config.toml
num_hidden_layers = 20
hidden_size = 256
num_attention_heads = 12
num_key_value_heads = 1
head_dim = 32
intermediate_size = 1536
vocab_size = 2048
hidden_act = "gelu"
norm = "layernorm"
norm_place = "pre"
norm_eps = 1e-05
positions = "rope"
rope_theta = 10000.0
rope_fraction = 1.0
qk_norm = false
attn_scale = 0.177
bias = "none"
tie_word_embeddings = true
parallel_block = true
init = "orth"
init_std_qkv = 0.0265
init_std_o = 0.0
init_std_up = 0.0265
init_std_down = 0.0
optimizer = "muon_variant"
learning_rate = 0.012
lr_mult_o = 3.0
lr_mult_down = 1.5
beta1 = 0.9
lr_head = 0.0104
max_grad_norm = 1.0
warmup_steps = 200
schedule = "cos"
final_lr_fraction = 0.0
batch_tokens = 131072
max_seq_len = 512
doc_mask = true
train_tokens = 901300000
max_steps = 6877
dataset = "wikipedia_en"
Each number is 500 + 25 x the weight over its row's rms, rounded and kept within 0 to 999. Layers, rows and columns count from 0. Numbers have three digits each. The size before them is the row's rms in percent of the matrix's.

# layer 2 MLP up, 1536x256, rms 0.172, rows 433-539, columns 192-255
099:504480517529464503518500507488520507506485444531539488479517513527483490519475528520504550499499528486511513467513505469522536473473499569485473532497545535484497479521472501444477529499488464
101:519513481500448494512512475441482491505530530474485526534497514443450508512504512561496514531494474525511466468488476501530506532529518517510461478498498511522519496512541509474521502501507496
100:503534476443507524489467495500528532475482491513517522482494524536515517494511504501479549510461501486501466496496479511482489544489486522482479474475525477518452505482500496527525509477453504
100:477527482490492522498503521524486467488506513471513481503494482488481479508490491501490503494529454473481525509484522487518522467493503523522526551476464528454506513456466510461474471473463533
099:492551485502500542558499523488531465505500457522458498487527523465509500492497520482508515534478521516475469498499494508494506485479484544538465537490492542544492459493485521522559460507495503
102:508510447486467496484488497485459491432485544506530506497469531473464522510513514505536460477491444526510464486520452538508472520503488545458475495579537524485471498483518505509504509492511543
096:507483482502514520511505526464544502497536480505512520579533496462478489570522485528492495504476512517492510432470540501495555530519445448510516499502509553489479497491480518470504501495509486
093:530546501503490453492503498524487528475470465539542544486520485519534470480493540522471510505513495530489506519490501499486565514489460492512448503508491549541490528472515491513459452532489507
099:535530517506496491500457509501484496540493486491473509494475529507505471494560491500486548452503459479521502499479490530519522519521478522487546515551545536491497505483499517482487521533501470
097:483550524521525465498484473488490512526526510547498477494503545467483483456447540550505525529503527483503523457512500519556475511505541499490488471498502532508539483466496512462513488466477534
106:506533487500541502493527541517511500417481574505519483494510514489526535475513475515504466504501481468479518504504507495490471520504494507550524523491525517509467471489526506510499478448464534
095:518513480484514542480474483452494521529519482518537489493498552483516487465463484487484497495513520484509494502482490545529520505468534528522491489426475485464512493474505448524481553528482513
099:447491503510467513491505497486526448568496529527463470511512507520505502500540471538468474472478476473471509514479524544518486505482534516450531520499495481510533534496536475482504492508520490
102:506486502457556524532518526452452551506494482515481509534517522494512482510444510495483504472489507486478489465533479476480486502526489510486474511546533522534502489493500473436496481522535513
100:529505485495499526506458555518474450508486511542522541448515470495514566478507494503450511497477528526484462485504526501513496534511539526469513518538490515481471474471509476477513519510498488
104:484520480551501464507504484518547474488500514496494561471459473434534464448445485493495502548473515483509525536471525473492536475472496502512507514515469488471496485492491530518520467556504502
100:492518506509509502560489520489479487490494470492451473484483466487529500535496512562490448471488531534500504551508469481494518520505482547522521493524502490461489524519470449505517511488531493
103:557515452520476510478512457569489495517493496543507508541487471465507499515478503517523501558488545467499485539512503476492495528524521501513505473495474475528534493468504498512484441504532485
101:541497501470523507530518487481548470503475481487502533458450500510561552525476507501524492480504504413446550516488483479474509469512491498477506526452486553522492509519469495491486522535539508
107:503497494427538521481452467554473494525516516523505507497512535517510461565475482484478488504479494488471476471491516479512482512509530468526527493514495459513490514460497502481485533501472483
102:507538558479499462472446506486548489485506479463483499554498531474552468517465456474482536525477526493482494504492514516453501496486474505477526475483502543513512493514550555551540512539478509
101:486511525446531490507480474514496515508497494452440520469524480543541492487508469492498496478546525513494491475516502504486470531538488500464484514521543486525479527454509491487549478506465494
095:453510454477482471521499524463511501483541490465497529520538495464469507534474490528480524447486508511539518513471493521558495472492513526510460530511482505512487511493474532548513487520508529
102:503485532519566524495513509483519509494542555493494515481491504488464486498501512490503517509499452512469507469538502509479476506491505472497533527452488496499475491470539457445503483494523513
101:517476504545536543532493469493493506539528467496537546461451511514473485501478550517552453474549540489491445485457515461465503516535477485524447489483448458501491484506515500503470473505490513
094:482465529499504476500491505483490441493533492531480484502498542464524548520512514520498517542503495499489470496503503494556488535517494478534491499494516521496524491456514470497533479513491515
101:517480514473471459524478525490508507525560539493501535486511476493519497523468498503484486490469537488523479484482497511445494499545493514515477477515479490498511487499543508471515481538536522
102:524524495500526534497447503522451485513533500498471495538526487499503504478539512460458499538521493491506459475524513520491507490497484507479517511513507521488517502481496516542541439501550499
100:485560472522489462512477509530462521545480505562533458461494488479487487523498492490459481509509508498505495496514506496504512524520518499488501477467497515467492495526464482519510508552528523
104:517467476485512468514466518488462532510450539503470513475483472484473518501520492473497480469500457505479515501527469501540547510496505497509492506454488530458506511497472514497531461477521527
104:469530476499517502468462499502480492421499487445505459502529494470453504505523483501501557475548473555514490466473571500493490499532474533498538490497478511531487528510489503500486478492475517
100:520476460468476477493499471501454489518494477537503518563469524489547476535526489506484485467518504513474498466514500465483469504478457475501470463499428546507497495446508503497465505513493508
094:506502453500477497489496491519505505494531513497498513492480466501526447496458522564509454515501497506532518501474493490478487544526470504526526519521494524492507538555503503513487507476528477
100:498455475545434457451517481490527469492547469498485487502487485498509455541487498543540482482523493510502444508459474449446529517550491499477522538473527500527525500474525473506449459510490503
102:477499514501460459506531549484503428491465537481514513463487468505471503496457484524476491535484479501505484480481542550494454503463504509500481472525505498447478514477547510492468479500510504
098:492497484526462458535534491451526553540493479477501472489493542505492497512465510479438516529492497467460534500512493508492518470512502478554477485494510467501519541477510471502522505500503506
101:502521512492534451484436469448506499477541462499543511484501525501514518526463472457515482502510532492550437520494473566522510482511463464506471499512507496450486487530507498509441499549535540
097:492494496456498489503486521490504487495454495492477508492499479496542530463564553522512448515511474482454496462439447542456535490486539477491493505482493481442505497528508514497468497514503470
100:514524465471449510503474496474446496467501489484482506510475465532509506499488523514518464501481482493504515553500496502508518513533463527504480530507530539555507492519512485471483478500515475
100:496461510507474531509496501506427504505530505487485508476523489485495463466467516511497449510487522544539526483444560469505533520494475540513533506512557502517517497480486501474548498504536533
102:473492507546491502511533498481457526498452521517491496492494501534468484515476490489473543520487538560512478493442465496477534507490504494487440548488512518476524536480515481503585520437514514
101:525502489510524535500503517504525525531504528530518486470488485473476486491529544531493501481509509562530493471472466519515518561481530499525514483511517489494501520533482508525526496505531511
095:505487489502487494439481483520541520509488464468472502473496484541499469469522507530508517488517466521461494499490499424479485492488518509550494501521483480506491512530515473491483446470468472
106:551509487498501488544538484537482510487513493518502477512542526502465490447513497527472519507508510514518513480512531541497486489448460521463499496519512483534459474460477512451513488500482510
099:503507424522522483498475494508480505482531525542531498455505514496528504508487519511535496525462498519498478512501430496530543488526466496474488489563505541521481444474502483503476536533481460
102:551510472540512506451462463479493522511468529550498490509492526500515500507473507459504457471462466461493485458475489463531491530529498490464493489540460505476457520482495476536532522519504473
098:460531513459480520516519466517490539484504513516488508522455526499504476555487495520537455500436493489468515464460528528496484503548465449530474506485506516508523514512495497520519515486543489
102:489497525505503508528455506459497554512495481513511508508499463512462506540491507524479474515511518523490526492539507491538507483465523500478476493539503525488513521477515518515475514511479498
101:502523506511500545536460487513477502478478482453451526492498561486485512499491530516528472507532470520490486490473496523490466533504527517485489501480507493529440497496493488456489503522485504
104:486557517538480474491491504516513488521521437516464518514528481493486527522464518461515513499491481488494509479482543517532494495534450461486501516485545503475456492490513509478524462487458495
101:528495509466562486502464530486483464497490518475508496485510529510526506505484449503484483479510476493508506502496470499505498479517498477499491458486483508493492499530538540515504515487504494
100:464519506485523489545490471457463514504528499525551513515507536496451465480507542472477462549476487513483523502493489488470499499484480464460504508464550501459530466499493472501517512482484521
099:550519478505490523469460529523519492571504482540456475512506533448519519578514494510550496516530482500520486477485508474475495480502517481496500506559498535507517496482504508494493482484527508
099:476528503482515498505516461516472490498495498482494524533476496478505493545468501480466507491482534478522512481448484436499499517490507502484510535466452520520511530490481528493482522492533522
100:524499500534526502474503490492473478508509498474484480485577434484509519442490488503513491461509500482502474499480516513454469513485524490454465500541530461474501514496549504503488484513509502
102:508549498487477459516496500498498505495513539486490473498492532431502513511478495464543478482510476482540508502489475521499494441475523500488525490475456464476542515506501498506504485482494470
100:429516488492491489509523469499445479499507486541493467514523517531504468474495484506464475481487521492466503532497510479508532511523489448495493515497530463477530475508497474501481497481440484
105:518466533531482559530522552476468549491502460499454488473490491502480491499500525500482534522522462499477520497530506512517471522489485521532508478479520512496468479487528494468498467489550478
098:540530437515473516537468457519512556482468522485438523472495479489437506512540465464511506522476513487491451550472488504469439503493524490487517534500500535468505522504485504525523509494455528
096:467511531488523507498514482510541500537522519447505471479488502492534519532499467522555514448471498476506525476534551506506533505451498512535524502481494533513511482479504503541524514498471499
097:501513494488491459524490483479496492501482508541459484513463498483525531486455507551534486499507476442479495519506485465482509513508481479489450517472469499506518481528532490496520495505490523
099:488497452503529499497545532438531496472534503508541515499534533470501511505480526528512519477563516469473502490544463486490549515477452516523501490513511481520498486496493481522529468476492527
098:499488496509476490542519464494499449481512489517496471512515476523526461528483529498476506476502512491504443481499480493472506496475477485543479515517476472565504510496577518522499490510506467
100:487544493531489483460497503511471494527491471488490504483448507497520493510494439551467481478483495514502472536452511459477491488464512533504496498537454493493498477459471515491503514466521511
101:509533548452502490506483487474504495510555502482527484525457511510550484498491497501507512464534478504477510515455432465481484485509477518460500515461497535536492499452504525480506505435542488
102:514514502516470510482506524491482486527507501473485502463567533537461507503491515521525504509471532505492503505486506588481496534523518482508502510461482524492520500491480488553529495521517495
099:506495521512519519530499493528505483513485495513500503496492491521519512475499526500536545506473525487477486458512518519499507492501506433516486516526486553576534449526503513495487491503484510
102:510524460508530497495493448531511540477504497503494490459490480465500506471482516497501503496497538497483515472531495518545525503532500505548504535491497515567492513490496508501513534462481484
098:509521484469436496464540511552491517531504473502497574523480519483506465501516502504527515482507443517485524461457517487447453513464499485515509520492506547473502482478455465512484489462453482
099:438491489478488504509490500495523546452519478543508505517520536509488504423526454492494465482498509509534494472467514506506492508492473516547499525538539489527488479483514484519536514519466490
099:481493513550468482531552510502466505520516520497492511495471546503552477475554493519507497470518465545513516518437493502492489473492488499509494470513490483494572531471504514500504502443499519
099:519507453518519481525487528513513512448495499489498506504524461520511467466489471500476527488465461510496522469471491521528497478479490472446462503467511499498474521534479540522517485508503502
098:512479497531501486484515480514475471510500482500514549500506526472489485488485515511486501506506485529519502525487498492485496496507511562505502497491549483445515500475477476507490533520465497
097:488466521517486470444507474467498556498516454499457465503501525510533526494488509495501480518467512509469490513479486475499495472520507504475463497504492516519525517516541494469542490504508504
103:500497470523511515465506540526529479509509542497540486529492528450507503523489475474501498548493503511489490461485508492542567499476516526503497535562520556484512487523468516476491437534482471
104:479521508509483510484512496511496494530463511527497540501447512525522448474490509497492490492498498527467483550504527496497499509484501443479391516502488505451509542531523479512486495490461512
095:501520528509476519488463461494478498493514465470522473473528530462465514454503486478490513521484500482494508411502471533472510471486478500532480492527521514527503487497499509467486490463526530
100:502523515537486465528482481470510490545442478523459531532499511521529498548498475527510490496528549484518506520520540493543500522481506489506518541556530492475460511475492529531494497479493482
096:515476495471493526501507558443522474488553487471495511522509461494530532491487523499514509515487505513512514476506478508467463494518510488463467473501528518547472467498546525484522481505510508
101:506495516477484481552461444503477516501501482480511554450533488550448521539555488492463491485491508522478440518469585481525483493514534532447519458482503495497469448507541477497516473519495511
098:524544470477495475458527492499514463492517480509488504530528492467473501565498497494492537531505482458475486531460485514524522514540508438473463520492470505487568447509479505498461550500559490
098:539483501494522497508464504483532480525529459484488506491478514509512507513461487506467474496515525537532524494484465447499481502463466481489510485502473474498519545499490487487502530496461527
098:523515515455485510481461478513506487493444531484517519478495507517493476445550543480501506483504493509467505516478521526492501499525494497509475518492482562492511489495471515487495494542476483
098:495527491510475490475522493544468467489497505475501482469460532543545500472526519484493503457498517504516482526515517488514540501508459540504485541505497501534495458546559484548481515533526499
100:553513507498500541484514486484470516469494549517460540493517493511461477460514526472481478520493518518470519491504524562465528506479544491531529497472525516503480536491515491515459509473451495
101:495505503507502461482519530480503525500476501477517495508520499468471490476506505497472511465474481460464518498444501486557488487519484574490535524477504540428489510458499478509488499480494510
097:483483440499486563490516482504498512517499474473490463499503489481495486520467512491494507527504512486501471459476521500491520563478499519506505521511489485479516470518487484455517487494508546
102:498532475481508502484460475483505527487468472506529527494520510530495438476482476490508459495508469464502511559489519496505509515527513503489498511512502534458514534480541499478485491488492554
104:500469449507510514489479488521547510494527493480516516499450475525483506462495524471496484514522481514479530479475505499545523460516498511469515512513516497538515492469507489473476483493461515
095:516507505517469530449495531516491484493497543468470490499507493484470454455492501480512529480487508565480534479517469524491500474537506511487527449494499510481508471490520502504527481531467475
103:510474549480498494516511491499467505508507455504479454518509504470506517470537487484531557500541505466468526461495528484522480490490502484560481472529510467513516493470500536472477511500502522
098:491487500491459512486501500504516489508508545524532441436513492495455516508525477465518488518471484480501486477500516521463466487534476503472472516497522480525517486527502455495515519513500493
101:484491472484479520472514520482471478495462463493474500510511484494500531494518521477478502501545474511504507498532526495520493501542506500488521458486511522501476479540508469472537504494520481
095:493507495477540503478483467527532485521495524492528519477511534481515503478545469476508465570472484526489537513483485531504484540488527527453499503474481528469499514464482459473554514522488489
095:476476552467482470514451499534516519486528501516492481525487481501487466475509495541493486521534475478500476464469526457496504525532551514547473513445489500459506481522513522484481453527488472
094:480528486540510506505521492480504503516470513502475513530499491562517506473586510524493462514517504429483520502507503490547507537490475481531496518497454494494532502516490448495512473492520508
103:516479517543515498543550494489524531531525511477491468485486511470511512535486514488519513501528508486523498477488518497494532532474514522510505488504484481486543451509531551486498516484527481
100:485561491515518515499490536439478508510536500465457476474486542512493506498507482517490456509501505507477509471437506471499465515479483505527503469470512510491477521475462452469501466489568499
100:528486510491500502508470482525507499481476505485504530495455525492524535549456483474511490528491535519474511438503501550509485499478494468486485523470519482437478515525496441503552494475494503
101:501496485465492446504493518541564498491476559496476493465544493499459516507474523555516494478497516465496556483500519464518478557490455542519494531467530504493515474504496518546466487525503514
100:512502506505501546483488485520511496458507545484436485453511534464496488462490492476558486499496542505487496501522503533529497458510505497485506500491511488539543482512500458452475481542453485
104:510529488486432493485492559473512470497501518483514475465480501474481562446506467492486443495504463455472505528471526490524484498515516464500523502516481527511523501513466499518528514519483498
102:465496499462483456508465508511444445484527504521469524488525477492529464473523507514517483525519535521518497532534495500465454455478483530551508520520540478518483473528533519521458487490495546
094:468461495470490516504475463506523479523484529517523509508551489509463490483507502467495473454512564430464485511491510492475526503490467502466501495475474500465456513484501480492499500466480515
098:505528504543448480504526521535507468529496539523504504491539549472535474501488505500443539519472517451534492526532539490570501513527530496475515520526504481538543525482503523504545507504507518
103:526521481477508512545558525523508512490487501514473528492545523474491493507448506533468534496527485515496505472520510518480504528507504524481509505519502471485477547479495515471495497538453452
106:517478481490517446512514477495500548491492510493535477503496502507498468480489521494453459450502501504495467444517503511461512475518482489490499511522455453489516520521514527535520485471523551
# layer 2 MLP down (transposed), 1536x256, rms 0.101, rows 433-539, columns 192-255
103:516480458482501506501521524509528519509513504479533489503495513508488493497510525479507524483524513498546511512500501491542509564526483536483532497487496495487538525456516504448504516449497476
096:469455509556535478473527492526470524533537549534468454536479477470522461515495534461467514523491522509513489517512499532491488470499481438490505550529519484535509527510492514488518492501518495
106:480478498509525467497518519553483495537492511468525505437496500487523489465547530468504494505495484506534484502517465494533484546485514463517520523467518536499493526497525485502491493450526465
108:475509493459510465471483463519470503482495478509482494538506472497481537483512504529497504471545508489490504500473549466496447478478509510471503474500506502541526460562475486479445489527568477
107:548493445460480537501475458499523507502518470470503473499478504453534493527512513525527453523485481481467479469470499502482513513522458475530511468504491519531513509488521503510506495536511486
104:487490526480485524514531467482521523499522473572518469466489491489500481470496505517463466474524507464500487509524522503490499509548506520489485517523482505475547525488565491553500520495567506
094:529493505559514529498507526498513476520466471436474504526537495538458488481514500535502511488494486496484494494479450519535490485483511483531509501491493523506506507493513516526425496502472487
100:529503507535502468504500467460523508522507545518508522542512460524471500449539498503486462498534498497510495543513488478499468465500527498464483475466510499481495498535510438487507508541489513
099:528496512502502499522477536530512471473503555558488511480472497500501530524497493462497467485506561479455464505473486474484499493494493511448499480510506517519431514488505513527522469500489513
096:493483546492478530453503550435464523482462497438508504520504482513515517507486506493509518524540474505508500472531482513514553492555547517491519539542496481510486508519494500528515497512469482
097:511483494505464498538549501485466498535501498503458539478513468487531504558520488502517517494524495517520516531542502499503531487498499529495465512476466472477464528562483501490497482487499469
103:483490478465542526526467518515436489485520532498536485483537502531505513535480540517498542507522522498483515504511512487525555515558486502511487513504517472489516526503455507524477472506514479
092:525523490512504461475502537547516510463442443538582520466497518491488497525473489476496514491499531511487525532529436521487455468517500462531450483490476505484495509529465477547510510533478516
098:504521553541459492522535484514514467478518500474533482467557502494527471531519495472477472502516530525545531484504485498532501528454501467504463498555481485528480484472540514516459512478448508
100:553504544523489503504503512495510491481486515514509479496545506461451523464452486480485494494515506498502491537457556457507509452503517522548490487466491490493485476518509491526479496515475524
096:522480499512534473458461488508509498503504516476515472514511483516507492566527494508540486484495522526486491527476515469500511495491514481502468540493468488487493495488509503488488454489476491
099:507500534466508496441529545443464488507446493488498504522460491513477531490493527514504533506486494452518503483513514508507464492479521487519517480513543544510489493519550520498493528482486497
101:494530481530487506493474471472490480499490501448485540471492527505497520487510515479511494532517539488490477531536551475515530512545479469482451507505516502474529549495487500510530502477484504
107:506484483509492468519498491466475481495519489460490518493535482477511490496502474510495543535467494466516498470491483508530499529467527496490497532454497523506523488517500540521546477565489483
102:518552522521496556434559508506573517479501497466491508519505502502500522502486509518515476488518472457542534516525491477508494508472495530493461486449466514503505521506492492499470437507530471
101:488474472443519520481475495521505494485513516483517512485504525504498505547524539487509518501460490490490487554533512493513486486511531478526479504504521485509529522507442525505496496519481501
107:487478487496496540488486495533477517491511442484512513541557538519536522492481501515535464489521482530483530495515500511523480550513484490494524549462492501539475496547529526465451477470492501
094:488492508509538534492475522523504490578485461504537467508506467525497485523495522502513468519509498463528508498471538498479512520507486477489516458518465525469532505523514468511511423503497501
103:477539520445511523517508535511506525520511546488516482542556468481505534558463526434514510501532450491459478512492489506532545526454518446498491474495522477501516461493497495508478495529515512
095:477507480466539494521508520519494525497501510453497474530461506493480475500435530564558514506498478512555501501464475513523525494545474512518534489538461527512489476503529481489515484498457528
100:526517476525506498538475477466521536464507526511512536510461476507507534503497503488502502506489456548477495477512493534474488528508497542457531528470525510467512482464483499521512521532455535
103:521482492519509509483505460523510514480493472473530493539471521503466522465476517526516503506511532512495530517497485492525504540484542496553575508508542526503496508510435482483521498503513535
097:523504519517477473513515508480514530478460462494511503468494531554486513585482487534553519508482484561472528509452476513497471505491497520487488480472487451486478486506489466452472468534473534
103:487486519472513514487460512498474464503502495501483470430474493500472500480516465520515498466482550540495467515496487566532516493496501505495505502545501522521465512484562503535479491477475486
104:529543509501483509507507494537515535531527480513510495452528463486578494502489517511489453497468526486540500538477505502466504482471524505494486468469496489502507542512476507523550497476518464
112:513495527526487503474509440481493471503513478495545441482523561480526496512489479515492527530548493527506499503475491508492496509577487521503489465528503487500497523471531481522482474542502462
105:477538506508456468517461516501470483534513535514489520514474536492438486487484533497496534477484494517512462507530500525488468550509552481486483497536538550485433461509495494478486512502477482
092:493473516527492538502471478456473503489484497515499494495518519489470522488503540522503466511486456463539458505510516490508499524536495473470521508533492539500481473484521529516477548474481540
107:491479470527444561482472500471491507504549471491493504476520487466515486523515499491526512518475459509503513516529497517488538525505512525479462497500483539513484512496520552542495470523526534
103:513459473522513492512472445514455540465507498490545522477522504518508522557517494526515515510500484510511493495495468493519530490506486503519493485523534519507513488538477479506516532493500521
098:523492505550505495496515489511493470503512523502538489502481494498520504523467510494486519526520538484472486524450472436521524486524484528494538471470466525484464496506467522438491483520484540
101:511486458487487523529448508428485475477511529488488511515496445493457467552507507432482523491488509536491494549511484482477492512584490491491494544477531506470466497510444553455506565454478527
102:466486490487499532516492543486454531504536508478488519490473526518530501511528463471490468575483488503467494520472507513523515536483499527472486535467543497460487441512500457488488479499473536
096:529497534480521505470495513509539506503462484513524467523495503531447559487504448493474465494507496510454489484475530518511517548510525470481513499491466507478470468442479513518532472531504539
102:480515459483507497453511530476525495507506518543534524537534498472535473476538521515497533494497463495485513501551500495486474515494508453482482534481484553515524495485493515547477504526465501
096:474496513516528498450512493522513512475531498487494478512497541467491564572456531490499484450520471515513535447524466477494470472554493517486460497488491454489535505489492466476515482476499503
096:457481522540517460502459474495475492473476458498465458481501523525498502529469483502505478441474514524490506502488528432468466524506549540512535484470534496502487496498515540519533525518516493
104:503510541485514512474541488492480499510496520512504512495509528463501488435506511492536462492515521490555467465515491470487525518523464455527494527560478507507482491506489485486507522497480481
100:448501471505496493501486457448515524485460501522463505493524505506524483477513504525519476520433470488517478533491486509536494479519496529478512573484507477514480514464510519491463498549480483
086:465494506563544512533458513515523524475499495515521472491556489479506467561428483477479501515489507529518522507502533509493493487531501493510504489507422465500539539498452502476462463514473434
093:522452484490536500555510537522485519500478518493534509517524499492455473482534485520511500511475517508502495501504533519463498474516505528522526484518492456535512508484507480445516533468477522
100:495495509540505454519492527542481494537483517492512524528468530491450487509480470510502527482507542509492509525470498494537530527445454529486537521499492486516542502491479502448511417516493484
097:514489493507472483482507465511467458478567495543547535458480492519476490446536499451492509477494503481487494495491491519477506526494490530513553493557523538556501497496552485469498453507531506
106:485506489493475444520472478500524457454480494474501490459459531504498494472546490522511450491519487540488502490492500483521474540524466505438538533514508510512553526521532537504484480506494534
106:499482495482495563508495492556483505491488479488514527466511478500511540528474499529497441505509510464479509546558514541461514449504518530473518494498507489532492516509570449498508441516495468
106:504496500503508489478468497488506527511489548482506499426481492545480441461535519476479515496510468515479503533503513503474466504493491512514497489464536475494485498509480516538532542503479540
109:488513496479545539507525506501510515526499504513510529494512502470491493481483498535463516511529520493519454503492485534483509531467521495499494476451484535491490493485512453511489478438473483
088:455469507488530490531496510454489502455504514497524517496510487510485473599376543533496518484490532511498508562514506496525511496528493498517500520490493462479491477509500496489504508492495489
091:511477491485538506477506499480510483525457526529507501539467515473478500540488508472519507486485475528494506541498433448453458504528544551535528512473496494470521526517456492491470517535488535
105:541494439498449474513484524537482479517498497453502525539460518526518478512527512535490530520504519531522486505490529476509510497546529508488487497561472486518507530476493514438489447488490471
106:513514508504484500505460516535487522494495520537493513474479487515490491457504508533436545489477486510530497468494486467505501498531487491527530477486478507513507492466481526512521476512470462
098:530473502500462489478535560529501481476520480513468493473483489534468518480453468502518515533496497521561481470538532496459536529449522494488496486485535521479497542502510504503503484536463511
101:533529511511496508513454528502519521486505505514478491485519517530525493490463496482485471517472496486492513483507490501514517466514497512498525516518456469515514515541521499492459447521493557
100:536544514515529513482480506519497489498495539506489489527493455520481506539535485466506506494477526466493461487461491498497501479538493497531504509465505495539449517568497490487517492491524505
106:453490521534477483483484468500531419514490517462532510511482495455501530473501484474486513505513508504517549516506453507487533521498495475468532514506518474516486493498535524506488518484471472
103:497506521484480481515449430500488501499510539479519494513500525529546528499507472483501510518535489523508475492482536500475485505517493504500510471518517495506435521488501510502515521503468487
093:479490505514511478479481487524494503499462520484474465478527451482525491580432501490508488492479473458536445492491470466529492474524548512440501510486490478489447515504535483488508461505512544
095:520481448492512473476451514483482546495456519494506500494487477539474496532511499507497520492495476519490512451496537544509448488481512491525527536464477515509463511469447477473526490532518512
096:473474478446529515537475516469515530469470493434504482509499502439454460507463537486528508472502460504496490488522482535484506498479505558473528493487530512525501509518510503486525521525484506
106:507527517507498477477480503492517491508542561487471479498495484514509488529473496477503508540488508488449545502485496497522534462492461499458487503506519507477461496493528496478493494534527517
096:484470512493519479529495509499497493523486462454491478520497459520512515500502530548490466479518474479470509507467519494502518546509476518478531458519496490510489510532544467443549507511505458
095:487517540523499531591548484497498471522495535522528501495465487512436512473464520527551504470489497485538528501488456473493490491494489465500500514554524500489502541476506474504501499497467502
095:501508507520482492495526510499546480476485505538490499507507498504480503539478496514471528538511497495508541529485504573480472484480549518501497508484474448507464526526531513492474503468541527
097:497453477472490470478474503452511499470511521537508510450542504500485519512491502519471522457515540519505505537502468533482476456478470518481515431544463535515465490542498452521513491486489566
102:494465507525521508492478481501538465511541458543487476559508514523471492472500481463471484494491522508532488500489498497505456518498523508518495507513525515509527487456512485510489469497529486
096:486482535534480500480463484481499533484495507459492489506514499487489503611481466531516510486508554497489494497551502528513526494533481511508486492499478530515481464499469473547516502523481498
103:428502527474521523482504471527533504496511512498472534535477470512545509504532456497477502484517530512548525489500484494500495518495512516507516449524499479488453490478498528523506535479528527
101:489506475533488563451491508506541465494500518493483518579519530501471482494489468492499495562461485483513514512512446495452512511495496522493494515428431477479500521492502537513482465495510486
107:522466502463461533483473526484469502511464519465494555511417433516493498475494500508477505526495496525518559501510507486463524465524516514482527539509535507509522483486523511485507529503496477
090:531509523493527490542475448491483548465523444471531512490513486543456533573483501531517498549482512501533538549477500496471469544495513505492531502448479442509508513497491481483532532508520554
112:483460491463497486476527507486470469524493519479533495520484494510550520440465516497526496516488508474499466464484474496449503498485479513434464516505532494505500550505492524495541509538502532
102:487499456503526492486475506483530486520514500486530465514496492514521524475565502496498526509502464503483527547437502532484541485528497471522502488492520471490457566502501499534486508448520486
089:504495541505491576444507516523514503483497499491519498472500527423538502486514487480508491499500428509468522517480484457487484505500524505523507464485481477503544514502470479476517496520521528
108:510459511511472475470464510517508467483501431510497480524523516477489486463490484477462537507496532468500534494498542487533487545555521477514470496522472465515480503517496472501498500491501456
103:512464454471534479504540495520516535540502488521467497521528501484516472473477500479456501520461491487491504487525451479460484495454493487483527475484520500522505477468476536446495500447513512
094:488481503468506459485444507528470507520469507508499487509513493529496493469505515538449515507500487480540560478492475531547503494520482474474514480530497474476481486535481458562529487516520556
103:489493437535496487506485490527511516471487544511489463483484525496484505435523499541528475454481513473472492527484487492525521446499485475475472528531526544520520527476474494500512522502477500
105:492474481467505502495483524503487478552502483519513490489502532506509498501444462504478449447493482514448544501476503523484501503503522492496494498473516482504505521503417482502483509499504521
101:496499467540473529512534481490484451534549499513458497514549530512486478485515509511467563521510498453493512498453484504498532504482531472456499532501478482523442564468533498528534512522469476
099:503468505545535478530524543523493513516525518503491502535540477467509494560477495477541508474438493507523456500444499487523445479491476497487490547520478505481471494514527499523548464474528470
099:511472541548466524541484471499492531509463461497512497455511534504537484493444526498526532531516491538536464519496471538490508523422484492535456520463490478472532527515552507533506533518514514
095:525498510487480515558455497511517493490502511520508538490503519502467497478496466530487471483514489488515520498468495566488489498482525505505503462492489478482495535486481514511521540516499449
101:489518518486485507508535529535475492511478537481480532432447484477518461566459534511476543513525498486497499508501466500514473503498512506467523529508504437523488510528498505454551486465493519
105:476471492513510529542503436505497529501515506503492511482522494510496465440440524515513513519539526512464513491515505500468531503476460505485467495511516464520549541539472447508514534516517512
101:508491477511494507540531506465486508444479481511495471520544514473507509501477517484471481435471509503507484476426492521555509464450496502500506529507476498518530534483496501468520493527497509
102:537485480486498516428531487528499512505500502517512528544499493531489510466541525505498491489520443488480529504538437510501517509492476496499521452537541507526513538511476490508525509488472527
097:507477506542524498498459501496494472512517499451483503487500525522503472525516495499525500527486514418515464473529508503451487485477486501499467478505568472516490482503507495529540506485512468
109:524498507492482494475520483519465512488536532488472485485499499478535484457526498484506517545515483507498548484476499478465534481496507498512491496515453472499499514526522457534522500486467500
105:528495520503521510508518483448512511520528476473488505526489503526477478468515509468486473550493483524486460516471432512470468534513492508477501485456465509496511523533506508516531524541511509
094:458467493464498518506501512500501497534513486512482502536496521497505523476534507465515438492498497479459503515508520500495508483514545440553513506511519468508490498492514483518507471496542472
095:485424473484488514488516514499486492473490524476525470509533483476482545478475521479513469503483505499498486535497517522504472485525489507502473532537538474482492513515505492484526498519475509
094:489490498534508516504463548511503498489482504486512496499501522536473500592448467508482489508495509520501517546481456492511482447535475489515515532482451478503479504462490461516506541523451515
104:512518483548516452514509509529490497496507489527526513500504504478482505445512524456520479492540526558508523519507493499498464486489530508483492491499470489516508481467504503498436536494519478
102:484503504537495491407501527496510516462462486533470499507533491534481514455522493525452496493520473463506469504502487478544485471501520526499503495513521458514531489525542531507514480483515472
105:520501525549448498520516492500494524493503532486465545518483499494494505441544495503526490498517500553536540501507467465482529497459520456529504499524492497494464508484468471480505480538459512
102:541517498566498470518517527496459512531452519555490474510497509509524515501497521532497510513461506473579483516528522486546464491526477515471474491507455508534471470497506539515537484543532504
106:498495514541507538450506517539518500483457525501553495503500487510497490442528526503450512489501468468546528468516491494508483544532469491554476566539496465532495448503458481494498506544488481
105:479524462498489491476534493558460505529547479492519470482456504512528479500512491459500515524483522481504506500529463486476482535457535547524460544505504513513534450527466517523450481493468445
098:495497486482549492488520502528474511506484540525512510537516536498499524384542537486545501515504510472536467503494538503510445550438512519491499510481543481482498491493543488505514517471478481
085:515506517515519509518502502503519485476466493502499518501477496524511518606435522489545484500519479555478514519498506486517499472520496478510496494507474521481483476514537519495473484472478520
106:454477469461485475505470521568481475505507464485526469536497527471488489524455518487534549500503508489514495489444445520464487512531543519547505493502503466486512463513497527484502470474478461
100:532494514487493552503511504499497484480496472495501512492540484496486500545548519528505494476494507457527485485493492522476531460530508567494485463512465555455495556514469516484488507479491470